From a checkpoint of a small transformer trained on Wikipedia: 13 layers, LayerNorm before each block.
Each number is 128 + 32 x the weight over the matrix's rms, rounded and kept within 0 to 255. Layers, rows and columns count from 0. Numbers have three digits each.

# layer 6 attention value, 384x256, rms 0.158, rows 0-213, columns 0-63
137178146136129084068185100096082143158137086170152123115188168176054073079106190193180145100148137157138022099084037153145158100171072095137171147091161091143147174150124142140103143154112129
205081110081136131113182185094147156099234095067106120150178139186127090138112110164113145103026141140115101174128109127086181056171103136162176126115198086078124149164110195117086186162097120
066121147053140216167102142162111198158125166149156116132136119157122126160072064145154107147093132076089179133161155057188108088123050166158194107110153172092193113116131099145125108100106095
155150149107091115101075142159089126133105217141159116083155093155114127139181134080075143121155156179077135154052061123187159127118123119092097108105096162146112037145143091126075120078143253
118062194154119072092155134195125108112067183197195151094101208021115089108189164114105142114068125101114186202107162185113109173131140101195197112159137115020115083135053107117107131103107171
172197210125121136079148055168172202088119113112112052160149099033134135136128129138126131159158175100129153066080086151142094143124133145149163102128186072130145130136175150119125136127110067
157119165073106146131110081113171130168144168174072155141102145170110079075123194131202136143160076165141158144135082079153139159135101131130071025101184164092144173125174141088135150109160047
101157105193103104191116123149159124097153138085170096157162143052137145223102110111107136139091147134124089140112133124192101058212158152054119134156115155146071119141056122090126117077140045
098108084165080119136196138067129167117180127094244151124140146164120079119175119078120099143135115095142154183175143120110143070111083206110110075068152100111131082090115135149158174218196151
112124083098145147149117160198165149092202120112068131102111183054126145165006098110042126173190119083137151015088194118053171166143125167121136141106168180092084208110147146074245131107204184
127089120155064166176074109152054198107068159113096093156002087067202139143100156140086138134180119173093129115089223151140110085130146182107086139141185113115202175036149145076057126118166099
094156110174161165084083131063062191087163153143147153123175108092054118154091091140168135066131077121052103188172159161130051152111141144102136208084162139139097173144116107182122120179101152
071116139115193251098109125112125117120153195179161154126134134176134117103143168174114048079202131106085126179110157075162182074141071089145051176066131159100184111112071121132108142124099174
144119027141159074064205111178147179095170126062138215142143060138112097114116102171124132080185163119119077151212169079157155088118030122168120167108081072172201143131141150155073126123094176
178124082183115137064086138131167071136165121155161245099120107092103181145143119175144123177056163172134092108082127115072092175088185140200063046124104165146117150087037110054162129156117130
051137079159043123108105128168139146148111154130173079113110209084156093076131131219156133103153178162200153150106175113132133209193110109188190096069070141138108150084110156167172126131189157
135168115133154064182144111155130107182072064126133149191057101166069138161078148070136071074091141070139124143130127118122128048123141136159196123193151128058085076179140112145154202096101159
138240092132152195111091169143174115102161152109103071147077104113191129051151088200099126163048109162110151070087166220059122056134117120107151182132150100124214123108103043137171162135180149
127199106092103127055132140083147166148144071086129131131101120161095110114071104123124179125150138140108103171132140147154059109116084169186089172139174084127150150063126096147118136084148171
115130139084123109098170150138091095083142137131158091160075076089045050168081234105150154152135178094107085137124112081242107062192225107146172123091144162151151087119143086147142174114178079
209048030047118053119181073114177081087048097187101105136102207093124165116154108119197112139140087100106102115133117125105127146112100230087141159110123122081119153083124122062144184156162138
194175169202171086104141208132146189127114122181118166122058085184153211146092131132043148145148113079169079118055140109146139111117110178217180118096099038134156060078102172155130095140071069
135145119161144123156089229209153199162183144104123063130114207120104104112111125087085168059136195118153101168207149119159119097147134161102098107128207106157139151104140201070097125132128128
103164089157105136142118125068147169009186109089117162084090131124136218137168100162153101047085127145166136149112114144193107136194079172148143121035092092159147156057134111167139090099089129
188057126113121180152100097095148142091129204187156112160115113075060216109092050169141087170188162084133097148155191115119181180135138120116151214103152128165152143143143070037130093089079130
154123100124097141108083209134120169120162138183180136103147149128195163117153082035102133142129063058073090164087090118138084102088141174140114074162127086112079140103131113055060156217130140
113110160139136062106092110153161162078105114184145163126128175124060095156195148137118072066136099198150095136180150103099167107145153150131117156057138145166160137182120186080162099141210141
061129091154145147140053062095080201125196097164084089111195205136128125107076054111115136141132168140114110065156124080108106048126104128161076063073065149106133077036098126176162152059134115
133158124103158148160090141152139143088110143188142093164097173102154123202139058140081148160135100176126144094157091093112173162079187094146117074136164121071107085142105146187108101169159082
120160143131157123114123077149117121161104137105147150125153094141092111116105161149069135101117133078093202155111158084127150169112067136135135119116086064194107228175131193075127161116133144
134133112091185188167163163123092112070196139155103053072148188154078123129129058079160141213062097161168103128105158109180144176164058150113152132115151168148092117079130080064210153126150125
160081112091129060111090136136099103096156116083153097109138142178135153158083213235103206113195210049068116108124086104140111150107120173153145148129182057113117113135058181130133109152118101
028099164119088011101153145169165126138094140138134149115137153238151106148099134118101185098098207164033111202155104158179008042106152179159088115098171137078114185191144112184132189200082137
092160144158157135145174090148134108097157129163137145024164188105143146120066064197178136179102123111173142160171165213129142185136073072131159096166083085106143139110234123098074057135191035
122140174072123119136116193131140146088161090165158153127135095093114168179153117112139119092141043102113088169105150192235103150089134085049197169137150090055081118079144170165080161131218161
174143184181096030124144113072121194139135133118172133100129111091140151182165173134069134072129176071136081146114159134139160098103126151071094143071112106129085193049157063074144062116165183
137081099131141108172132163122121130130216200161193125086118115040116091060105085188167097177131083194092097143120133236032171099162102114154088174178142172130196093149058110133132038136105035
090108076148122129109175036114176157103157140085111147052137095127110031170027164078153109156142161139125114087175153140058119105091152072150045123128114084112106143060167109146101092099061122
163152075157073102121150183094145103102150152080100151140228151157097138119126115202094077142105109145135081094114239079111134111196129098180082160133145209129043171103199092168058113137122125
122155082088191156080064129069056134141141129136255092124202147118061093152093173067110145178038176178117096095113139160181155130069226204137170180120068099011213137186068164166086112054097171
110134139180128170178138071143115128121129113105057138160153168167048080160166170104065117142131111121071167165025126219087112136102167128076232056163157130163099106098197108052131114097105165
140219141128139147189140161095143155135086205084131134108112071156108144120128090117093124028090122084116141104058127200135094167198190075095133145129141075159166128143157116128065111112131209
175111146101105142132132126106078105175100135082129052153114103128027170119122174139148146148057201089121126109134053133155138105191080167074191094156134137081173146185153117109121097088118181
119138065051096100158156129066123099059116199122170140254132127106131178146134136126145009145219134150174169157122109179142075146141160072157190107163126144165118098057113076044082102061105078
111137134134103031147179149151111128130096174082128053130093151174129097113144170033147133210120174118206117107124255146092220230093069071038118101107189146158141102155106168133122174121206113
160085140203215161158032120156026094114065153107049142185172164122147130106159181074112104142150072140079161126076153146142122200185124133163089149134147137084079081082049170135082101092110150
134073060130161140145115144137047204255184130091137086130118129101205158204138130175156158114188026203100128142161094154108121193117139065101160165178093118132044153163147089096119093088051164
078103219113149094131187098156108224090117100091168117185171079145156209099134070118154168098066102125100087165149129048093191159035166119137049096120138126144136156015079197100182143116177138
146144169102077127163113145138135093177058145172142148108144109104175100202098086161034174134180131073151169161142108087204101156167147103098125119152142144156111115099096062123182124106170191
066129114107082165121175091170170115124132017166159240113104148105127086090130153053108112166140125130155142143153179163172131135185057176112122103120096110143187161107110099200114155126152175
110139110153193130109131135103126236097138150090177181160171145165100097166136131151168164079053050140189113016151141101108159088090173097101121105189164140162131112144097140089116061139099186
153073095111148135139137171145104139078098213152115124192129209171169044121086142156114114147121096174138103119141142118142150176083067108086123110134102111147159089128142172177096050185124134
081137219106074117144070103131130191101182207149090181129085164082115140102203178147120141183069084072130143116124142095072063204123131206201095157109098109139139155137110111204094120122135174
023134135118113109222111153137079140219116126136175158220125112091135130115064109086137153113147042136184115085108100140124167152153130136117106116087108096131088133167113085141110131157125147
086116119161154187134087139146198126075080087105210141129163180092126122118097073103047103196164167080148176145071177120116164102078148109114120133126163079147105134161129128149078111114134147
119151150087073165109140110178110163103154123145104141054107070136082180167146231128154144161113152127090128115107139188172074101165163127190123137083147136221144150109148165124146166085141092
045135126147197095134146212087150134119104133104061088148160155109112118151125177093117158119130113129092157191042067120089133164166117155163102137107098097070113107053179156089140099114172144
103125169126106097128117160134096158187128115140114196125104194107144112080138185157183159163156117135057114148111119094145139112157139133146157176162134181156193127172161080153146133172145109
132089089063193090117130116154108129124183063116162083161118164068101179110104128071255207128090134102112089066072112124145125165072146122152160179189122089191087124121172109095125096054120199
101117137100111128105096169162085092112187155181106170193129145110180059221179150062064054104136140129113147074118168095127207096123158091130080093158223100146137206109130080119085100130075082
124136187152193128173062075157201127106123139154101169135099140111105086057126065064124135125214153196131139160029174145218136168157142174093157124176158217137105126117096051115126136084149088
086115145173092147174119062179068132132132177079084168125097111078117081125111101076136105143100131155202101170171123186108102127122149180159138220088091146161193104136107148168087058196217169
189187155158120110149082170103163188155158118103127148101134223073054157130135109160085154147093137086156047148098201074113103130088054120058152078157181085103122171093154137180141110138106070
084172155118091120141191195133136054116132107132142092083130099082130106121032099120143123095135079133110167108082160083129110147146092096123112050102131129179167182112174163094149114155129137
165133101136081126152103105084112126118155149162120156069096144143127111129129073131146090132171071191134186134133104091140116179107184147153135132152081130148140076079130156035167174080136159
143150126091182167168177143143160117102117158110124173176123155112103083154089159172133152112153104142186048078114169135154128070143112122083140095093182110118044138166130133134101121137164132
138114169161101142158116098129139124132102151173068142128111186126141149132172181139152077109124143109122131074124074118138167132083170111210115159169107138092121065136099092119088107155132113
137074117118144078102139156121186125110117160149103142158124137090150106092061143135066175113155114071126065100141135135127130147126115127102176141122123088152199138058161106101116093122062143
049175161133117137170118160166157156154128142138118117091179129138092094110142117167181146148096107108129158131097112125150157128165114154155078150099128163124142090164164123117127116132150082
144121173184101095128164037113098145153125118119138120106066127145093109150161146162122160192162099078167144150132136087076129117122132099129109125208128134131161099118187134170122151121102114
060127083107122085168133152141172161146081117179160081125145184134098113167151112126213096124067169085108149076087156085139098058142120112154125136137111156095109130103129127126137138156175127
148114113135163098077160142159135087191151158098130112109080121109147063134088108126139108108176111195086134130110096122015123137123125046141096081132127085104215126171105167195135144102094123
143100124130120100128140165223089139206125140123123147162151174132169116174099135119153137065117083106120174096147116132108106126100127103142168129156142222145073120127159117107203131110124206
111185143134153139132144110111117146102133143092121163096132197182121175168169100106128079095176107156060177184101150119133167132135138181116175139166138088115138104128158185131146148097124052
158106160182122117192158107089124174127162080133100099065115128145104125099157126118095159139149146147142112120151191127095127099119222117112128152104138132152145080161127197126138106179112133
152125083117077083132160131143114121145090119140133111160137113102165127147100156173131138096093150196140097143169103136041128126068123115130119109153131167124134167142086138138103138137169132
132109095094149118121157180122139097119108130109112062159084117100112094116110065098076148169126087125180092151120121175148094126121093122138153109095043089089109138133108101151165116135181179
129090132140084148108119140129127174194127158139118088126106110096159087171072136160154112155173172103111143138105176196088117113133100142102081164131181112182190074120133118096117084151124166
125127135148138155095110124176139170170060107124103146151102137143080080159179144228121156164099125077093131128153121087155130167079123129147104127092128128131100102119106043146081104158147127
110136143124193110077052147089134100154120145109147097176128192123089140097094144179131116083148102141113080127179189172106107060115103136093117145086154150174129147125119142094114171054190109
106089140185098157136143091125196117118109108069134152078164144150161189168222125090155124143140163117128159170131136111101104160121131140120046144167087095125119066124144092113125072147116196
141126124118130136125151088127166106104155098114151124094125108107157202088109106129111145154125146112078081112117117129135140105129153148109120161132175125168138152142097077070090104112094120
210100112146154147156152167142165108112144117147103176154123130152142153123107160110110092085112139155139114015177178087149107114111142162145131109089141112142110145170162148131098121121136115
138054097128131168190082093121116107138091094179119175137091161151182146111133159147158133096066126202130099116141139176119148078120103087118176116137123097123138113091121155112130136130145121
136145103162114126120119160128122125146166129177178185087159142083140108120158128107171149148123149115124095130143236063156117156157096168121089181112088097113145098154098184101111118176168149
121135114131117122113144174140191159098115114139171094125104151147150142178136133156155146091164059187139126172093177120214158185139133149179106093132133183111138149111107130135125096192168116
154139128156155126113099074141135106102122159059144217118174132057101111156115153098175154143195160116111125109176120113083083145143114098123151077123070044167118129151153174125096132098140091
130118112073180110148110200175077113093165079113055139076113119152163133141144096128138101126127138145118111086099149104125125133137119088088159116077104187144159154151118139133137141100161093
174137116132123173108164157104116102165160122140138100194116144125102101150154135099145149090086163164107125101164180161143113101096134093079133175124120141116126150138124106088069098164121143
135148104148126114059069113164067152150070173092107158062143186128132091124122064126098080122130164112137137143098131132189125130118118170158134082171136103146163086111148177115094159176145178
142109127143195132110158180102119125130123126147134151148168107149111082124165161131179115067127093149088116118062119149140120125149124119142156144081102215121137172191123185102141115083142184
128149152103187115134113096130092108160105204101131126123143159107129124105119057184150166103153154155165102183185127087118169108188177175107144153164073119158120155149132131105075154138150117
125180195178124067146145093165106155194093206078151179098172172199113163060082207095092189132098078121179156149191060142140130136113127146085126090132134083195135085138157149117134127133100114
097112135089159158140151130075084087119159148121141064165103134132118182149191155162138161145106140163111141151111119070185151132089136120054155118129167138100196116167049115101170079132129103
127108095105150137074131117125161134092095152121108081129027156149111109151175107119159108110127126116120075108173064116154160143187149131122160093162109114105131103143126126094086154100095060
107050167102106075151150133117131101089151127127155096091151082164140102074112187129150088093125210172159184097146136114120142127061180139140135162164102206127141120126114159114209138102128105
109101102128117100197130119162118183173112130113148124084101178098104100119148141125068087145107170132076150132145135083116149128112137086042127159164107163147098150099125110153135157104124154
198152135164145108183168176129161117112129173168157128131170099117069079153098140142148126107103089129084168130116172065176139082109147151115131126071119130137134093173151138176087056146078111
118105155114168192114106136120155147092065126113119098167086106103116114139141090101070153148159108068139100115177084114154143112147128099140065135117135140109135144134182144130173091111167120
138131138133130141105115069108124070090131113112159179147152113109128110139123165163076123125156101130176108152136111088084131166157139143113135141112115132136192086120140149137186097158122085
145159105110130191149169104083129096134099146152119087179120081115124117075152149107130155164140091110132120128104154129150108134166102120095089103081151188115109068068151133105125156177135161
147120121103111117169171161144130091099126204193062166150137106122126170118058087120150181139183143106155170153121150156185107111162121150146136122139141156147174142098162139119140130126132127
161135156115154140124097072133103148068187160076126130154138139114027083118175137094053154127158081122128153146140172148106145159217065163169190147095103130057170133125143147129158087148136146
139094094157099101162101105105151162094167101135111123116152151127174118148095153136187176126174120073154149156142120025129119135131153169107140081087065085122142160146116165145129150097143177
153129144132122161129103109148085081078097174122157082141145128118142087142180110079099163129173141128115191182146151142116152167134162081113112111118099142103125103078169096160116055124103124
114161161073156085156132120150111113087134149104128101174107126148130209140116107121075107094131114134166136063090106111128129113109188158085129146151085167070080166105131164084161132155124090
104080111120076100116122167141086088155144149145181168128154096081157132112169148142198121125089152143110158098104183114194116107138167134112225139115118104097114111136158121096105124093110133
091083123119164187138108191098106096187155089142167164170131083113140131062132119159096166190138182084113110066176110083135115122145155055132134111107178147126153144160096084115123101169174115
192119158117101149102149078155128149142149185115123086082105118147156107162158122122155178158147135123157125170146182110160161198111165136173136107052171094093104111128060154132106159145134163
116097080130082147110091126129120176077126126115157112121112097098140176125181094097119104091177142135115132122145121100194147134155120182092132147114151206088090136131159149107144142125197122
133106132153082137137124116109126072130160135151104120104158122132103080125102148151157050145080132163076139091077132122158120125142140182120108093109108115090163172104172088058162151136118177
141145104108156130120143103124184098136144083145120148115135130098131123168115098114071102103123171138134121098182121173151151059077149033188145171187091155169145106140124142120130104158171165
150097149126113172142092151117149121159095154176120172153132087121105127184090151136089099099078086159189166140186090091142136128152154146161130116140138076137085076137111147150095069134121127
194153121156127150033190111117079154149140075137080182106146082113138125113134098096135110085165154155130143116139149104106105171178093168104145159111062158096122174111145159128169143117130123
183120147119192135099154061120083082072141095156087131131110111165107078137121099135097093105096098134145106175154105124121134106136185108103103149123188128131143121144129123109115150098096148
206174073125114090142079172129119073118109111113102141142125125120186096123105124142158121147137130071097079166162160112131097106155107119095111152136125086105139171153121150119143157118114111
066101113113135108148222106128179063087144133102122164107140156101081118089164155144098085143166104126085123117103128125149123088082117160122142169101048154134107167151165195150120112116122150
176020130152114192088093118098106129134114106095126086111127151211136129161103129137130173087143067161134132116072050114142152145185158158091100067107148112098134094134069132134112106161161087
112186152151171133130133211133118151119151152118159123148113141166152121162135168146094119082102066162107097071121129164114142135136122165084097130129098101132129124102136132080088139131132164
191127101122130107062167162151137157173135154168173157112134142147132137142162178091149095105138208141112126091110103161121178138111088153095142070157131058155137077144121159086154187149086085
160122133125160101143090083123110136083141163083101148140107140099123123161134193170114165163204119068150167164164153109129129093162156108167121074149083115152107091148102157115138103094164092
068130129120131157102110073073113189090128115107164131090054151129097140157139136175130172156108092148084133094148103150143166163122177138137117103093175122123089127130087158136205105161128173
144082151208060143163182054157161165187164075118111079155215167128117152188123112127111104092177172154073124078180120129118194122080163072122130074167104121065100083137130115206121104126095163
186107129109114159164150133124109149120176112102127103108100079167123107091122145180138179177094142180123098047117089160160155105048090102135044116113156126163145187176104066071147134095098142
102141132150107126157146108152181160134102129114162158121092107124137111131194095136173143119103189114055150115100123162144152160157145099114149198121128136143124177113124144174151116166147155
153156125135118125165138097100124130125162102122130125128158150191181085176107152120072127147089120164088159148116101125156104175122118110163154154148137132122149132156131132117146154137096158
114125128107151097028131115156105156152184102075127187153148120124106109109138126176120068137126187113134100138178097116180143102075116132133079157140085149127137124194130093192118069118123155
187073135095133076159145111109123135153144143104129086127118128134138118076108089167109131160087111120157159122140113154150175135119092098110135093125152105166119181135101109137140155150113157
131174186130147120093124145130110124135121111167141201131113114121102164102074139133084157132104092130100051163128155064115137165152192165171093138124072086168138097106134141129127158151108125
175098087125105139117154164112114121082150091132182103154162121181126165123066138245120077092096089127116128121151107129128089097137147148151145132093113127107135095097143140088179155107137094
072100176077138118101206080181155049098171105100124093091126140141110076150171182156105166151124126146079155160112206156144140140159160122102102131158144030120118141109144095128128104083139157
143142127109130174146155129126095149114101190116152182086140127155125148181161125129118147093035150211130114157122101087020107163137149134126103157118119093110167108088138093142156127136084147
169130159157156098165118149170116128101144165104113158162135110105138162174166099105127155120145076030063117090119089142084118109105127112172114147086113118125122146184126080143062175123112131
084115130103146112109151116097128144125160110085090118131152105127157153131080067070166105113070072133076140159099152142138144114158138096069110140126113133132091121083137124100112097169138154
127077109164091140148125126149158090145124109129091154118128124119110117090174090128101129076077176076144078124157096097142182175164153092142124126143157090114137178077105137155111177127140115
155161098122141097108104154101134100139104102150130120147107147113177115109164157156156183158098128107174117142144163134134129138138129136112123106107079092137133170123189118123052092172110156
112157162148173129140131115123178171088143092228116124130147082129159152182140144120144143146140127146156142169100164173143105076170058101167115154127102123109107114149127133139138127164156061
138092151130120166076092088092145150130130090123101127112157107095105087147055124057202153106137156141092128158116144141168113121161111162141137155091168112140147108193142109120119149120150058
113122148116116156105110111092091128120085136138166075153117164114129116180201091144132173101150115119083135146152135134080128177165151095135131183105136117058129147135118133119122149098150164
084155124174150128110135108153092129121169178125189154146149162106174108151120134134128096107130109118151140153199146087110183133101134139118143154102135106093102067090109151125131173118135157
163138097092126126126123109161172184163112142174137098163121143076173108142077180135077122139108106129094117121150123082108122132197178168185169102082131119117154103084103101142159126164107139
155171162135088126131158092129095174085123163166111159075179154120086160134101142120135131161116166118119102110190174104141145119060161115157119112098107076150106102077179125178160110125140123
194140150079131169143138064125112134070108157105126161075152139148110148127145137104138165058137113143145107117137145146157097099108094118124090131127117095125137076118168138074181106138063084
152091091160124123095146166145113111184145114112096135130140107069172125114190134098124105106125184171134127155121137153165128153153134187131127146132198110094137139158144142145122140127149113
143140108152120081122141139146049206158137151156138127188111096120129129121120181098064135123159095129120161140110193112175130148078139085171143136136146100090116090081102150162140159103161184
132164099182157142138096096142114087144155117094104162157142110176120142131113128161128197170147119103142159110170150097127088072072114159042128110122120094145075130182135174163130155154132189
118112197135184204150192191162084138087150186104164144156107047136105113105174087107172118092070085167098109078112166162149128123111124104140163141084092080078125107100093115064135144102095211
139173096134126148093089180142112142168158127060123158128169109124166161123141104117107108169099120173139167057104206107159139117140144133112097091092073123216125122165090147127119134098145094
133099109116106071142134112175166128177075140101152092125129177145137047115077174099078116110168084159129125121165126098196143144075142140162127131077095097135136131170168164143187134103107082
112167117154046102114120116150115114121145140185119117119121169110163155152091076090187116186133113192138100205062117121125126204116113091134143144060177105101145243176086134109157079126089159
106113074146097103120086142155085117092153119098152113123108145138154041135118122134117145136170132120137150162138126104152125140173161094153125139181144124143117112101117122109118135176103169
142203200142124098103152147180180132158133134114141124080077151138153091100131153126149168112148078118150116142119199084108115144136140137161101118162143143150110160162142139087115065105147139
131129130127127130204167081108172150128167139135109116087149166156130139159125120126132115119127070083146080168074130159187067114093138098126137123128095106125162158185111114097096193113155169
137183162208129112141172150091139150169130112158179071160139141120131155130083190109120136130130162126137112129147130108126159137095107121075100163137146113125153137126141114129072122171099122
139084176122124144170147125118133123119146045136161101143139127151126144143183122126098107150193107153138129097151137115123129178124144099159102076133123193058155120112153091135131159166104103
131147163085169172125097128107113172082132115150089117156098138145130119159137101112106108193146137089117107121173145146136169123099168151100093181161159080129081119170119111124092134146140087
146133095159132144100079179148188161122146128092175107079134106133085157148096130134151096143099090103106165126140173116160132134110125172076129084105130169151109086171128105062182113086148102
107157136113084181121127109101156127169145110086121151083159155122136186135149141136139083130130147113142154160092158167108085114112135132186119117122117151118156154182107129123083119173107110
106072149083153098143172157143162145143137146121116130144109140093133144132078149122194160111135166154152130127116127112118123142118145133122142100132107084202132158136177114085119140149120133
101134133124075108123130129218118129103123068137165130106105129137129144103149162108161073106150150191097136116127165111080212158149131136106180092148165124154166170138133109150103125129098146
146147121131088109129112171067180150101089119108158148102129179118066144124103089086126027169158112081152148125155176163114124135102136116081092102112147127156138090093108096143169142141143085
128102106110117140127126111155128148165169221163117147152172130113132127096125065075107132163158157124113141097142098137098149212179129217084109104113115106100156148085164100108087139104141142
148170203096138062176135161118189134155145135094182118152107173109178114101148161090121145169146154150148131089124160157131168138127118066092059135124100114191131095119109097097139129110119160
098103160140158133165144157125115138164165123126142119083185144128123142199100140129088109147089156116146116062120135208131092134055131136155155121128121134163126083098152064208128179130126177
167114139137094168158190117155097107118138125109118121082172141178159136145086128087123130166150147145104111085072133174175120097088119103122147174167150107154105109131104079105162181090190101
109171151197143151122095092155096160161113107140104132152070174160154158144114118117110132123126076115062124128092080119102150138084123140074078177147113115179185138112141145154144119139156119
167131126143119170095069089094049104124199167164082146117099124125097083116159127127118181144080156174144092131122112086137185154072127099116160160141179148146090111150161133129134089114100137
128155099097150149107159167117160145122154184073153102097130084136107158087143115108124143120221128090126135141108156073110061180152097101064145163171172109153156173125114163154115132170136116
068091082005129108137098117128163128144190123128140117124103115132054157113122136126118158099111096141135099168135115150082116155157131108143088126108056158079131138141121099163117182111166082
137166129124160138157108159123103130140104157132129117116176144140156143154119110115134160130112169145130120143208139139153090069089137108096134123111158152132155101141060147143153085089150142
197144123161132134145066134128124144097143125124105126143095121093191107105143114163111103119099095159084033157106134118139114149092125190081102138183103090070130130158067126142097112131081124
099130115119205140122104109102085157111133088177158157156151143079154099135080090131153151112050157138108160132110105131066087158124145098183060161117085154107123142146141104155131113082153105
148100104154154090164134090117125118154186127144184064129107093178125132128141090177143089145144151136155147142140080146130069129143109153150171167165124105099061211121160107118117120144107148
151118141131176119132093172097176157100112089143138142078090102063118169130105131161136129153114122130125156149102123191096148106116144146115176120103103071111159185132109098163090160120153173
048112127121091118160178135122091164141140125118124101166149129075088099171163093118160108089070116178089158161130102139118187140095108142123130111134130101139081133116139158058138147085119174
143113064111193136179122089111156094153096137128102137192179134067107112122174098108183145161158090150099164165098211150108172109097088145081135115112175101141172087144137131133144100129142134
089084142079099200120132175149107107123142073126157168124176120144162095105115098126081117136150137111157100168132129066115098164123133176094163154125133118147168153143120093058158130109145141
174133075137150179145143157110147126156085150158164131187163116137123122118135093105141139142152093150142155149174168116100133102134147137150121114168117157160135159171141073083154081105133124
137133155139153148155092095151113115105115117147097066182113101151200116168129137082086141114149144149134086097106101173093106107052131098116179127124122110133118131050173114079130172112076105
122148114131126114122121130127067125186147188058170134145159143119120106157155171113089150106204091120123103123103062106150104141110150130121111101106088050112124108129162152094144125110123122
204145105128098157136082161101139189170126103184140069145139151129129113103140121177101103148090113130098157098139171122109120135143115121107072138122171125136128175142105146103091118132107176
137163149120153167097103159105157119155120147116119141141169138177150139137081130125113148095157077161129083124160164104100156132130180137116114095144114125123138110151140071066165163132093129
115124141141158104132136086136177134129127191128125147113098146116121162156179111139139116199131102149138157125180096095130146107135136102116095166179114166133111144163120174173152107114113108
099147125123147172186145129075107136134104160104124096077138126162109188120138132121120083104102131175094135166150147129112139103096120137123127112168142108123106146180156206173121100111167102
150114106108131117162136185191063079160080111122176134163056146110114110133110141165170195112141079147148112138123168056085096091129210135129099140129122135140132135180095141134061136105195146
085149155104146120144122124110165147113113100127081135141104193127112150086137159121193155167083094087068133167126106153184104163124167103130136156147103096123160121104147102119150131140122130
126126122046146138157084190131108162160097144035124151084119140135087135096106137120096110135126144142137174164101130138157089137112121109085078153153160116132115181103134070123103146110097101
140151152056149137088112087149143115126083183175144162147095144113145167194146137116115134139131150097123098178162133094116146131155157122110132132134104146141140135150141147125093125203148116
126140155123127101119119162146100133108130059179143156074109078075126120123128125114152156087084122149164148148137152166131099179138081129194087090135112145137078074118106172126122130131124110
101176087152101168112133119133141116114079110119094139145186109090132068179165124082170124161169125170153140126139127108153065152159128157103149142132139125166069154062198117118132149066137056
120147179108089122120124097114112088138117117147166116169149167102129115131109080110177114160222109191174140186092108128117093184123103122129123150170120128116066162084098014137153123077090078
097128171146138076160190146197116158073086037133133149104208164146110107127062114108110110112064098149169136137108160132146141129161114151123130095126179139116126117118115119067034131096111129
099125163125143090115212129120131136121061160160060128098086170146094126161154155178209118090115183106117166098124161134139148082091144141141113140089092148143085124130188142153127071115124117
124119177152119135181121087096107124081145048146137136128111103116080180092152156124133108087143102158135078134145097145110107157142125085156175189126161093164162166137148094098105144099134111
147159159162102162165132126108069111133141148111122105115074096132102105099149111108134057100167168226107069129167127118146112066128183150093156110117104094164143167156118134106144148129109123
155134112134094066072125133113152153115065106141195143110149129155134097098138114156125111102053123121175170095167082144130146111149114126144113095142130159175136135074104152160144139112128143
039132144130156056144128155138150075108104123121129150142132085117144124107120144146086156151138084123162128092177138148116102127080113108093160140102089177128115199178138148150102145159116151
160132175145100154168139135113162212167078137083137175132104097136082108110160134181122103132091124088158122092171130083103134124135148132122155114102094133173137152126114129165131085122149144
189092134138132142093152092104171157088118171121145114138100115105091067125132121137102140139132069148111175120081140060086124150145146124119131105104127164144128060111136152134095146122100130
166155083064162111113154117088155163118142111088090085110099131123142148140108117129111092098119092073148145192134127076056097140192137061100174114104122068128075115185141131134101145137134113
167151142101128114098085137119131103144135147155109167148147156091120155134163147109131168166120126120162108126106142090154135116131142106146137135166108101096099100085101125126160074118141099
108098142095111096128105208145191103122109155124079143090175107120107109093111143181142112175176132149145144159131151144106118165127107153060141098184099124088140126100082074158141146122151140
115129089121103139114160121134125103112089128091160154179106153174122132108115130123158117116121153089130142107109119174143116192137151114105126098135180147122152196112108123113130136136108131
128158134175148137181043068158163117175100105181164118132110201145140057121088123171074049131146151117128105120168125111146152140131160111133113125095160147121193105152179110116093140091135138
116087113123139111169122141173116172118118097142188131141115133081135205111155107181142146115111126177124114138196106155152099131156067151094115140105100096144159117153132108141137138153160120
086112136124125171117136144135127165128132188163157117095171096102146176123105132100141168068098086138146119083112113138110109122153107097107129175131127130096088125128101097103066096154121123
118118115132155154179089123098100081120085091108087195133099100160099128143175145147094158137154156168074096110109143076136144139107176155117064115156146154122146123120105110152140102158127128
128103082131121147144131155078162133154118113129174158126103090118209125123133085126158149149115124142086132105159094143103071119100130110141051104107127078161116153162115115074109099139074143
107150212126065154102104089111104141113125101126099126126126133142105122083156157105153199162078152093184157138097194089140139094122188130180225099130133113084099142094107150152145122157154150
112152143139117152134200193126124148148090132197112083130028132139186154093159110085147102150090144157131208148108137158104128196130130154177150120104106118103135137129087153155141155105162155
132063137102143118138159120148094150162143185090151148139079137120134138128121120099073083103130062102153215104139115141158148143176165125117184160148156111172128078103149159144100199154158092
098157123117178078175160073143137124125103160176188199131131103119045109149088103109105104086125102133103103123092081167197135086079125126114123146135085123070118156115176109108143160202184109
112111065115192102175161133135084129098145169114163105150148107143100149135104113188056054117113125160116100109138089136155153111107110124084172187149167098161181149186091158109160219114053110
075097110152093159090066100107137124143197161127068104094154079143113092108119053196089172124114120116181104209136132148145092162149134096135074143086101129115095105131169093161122080122184168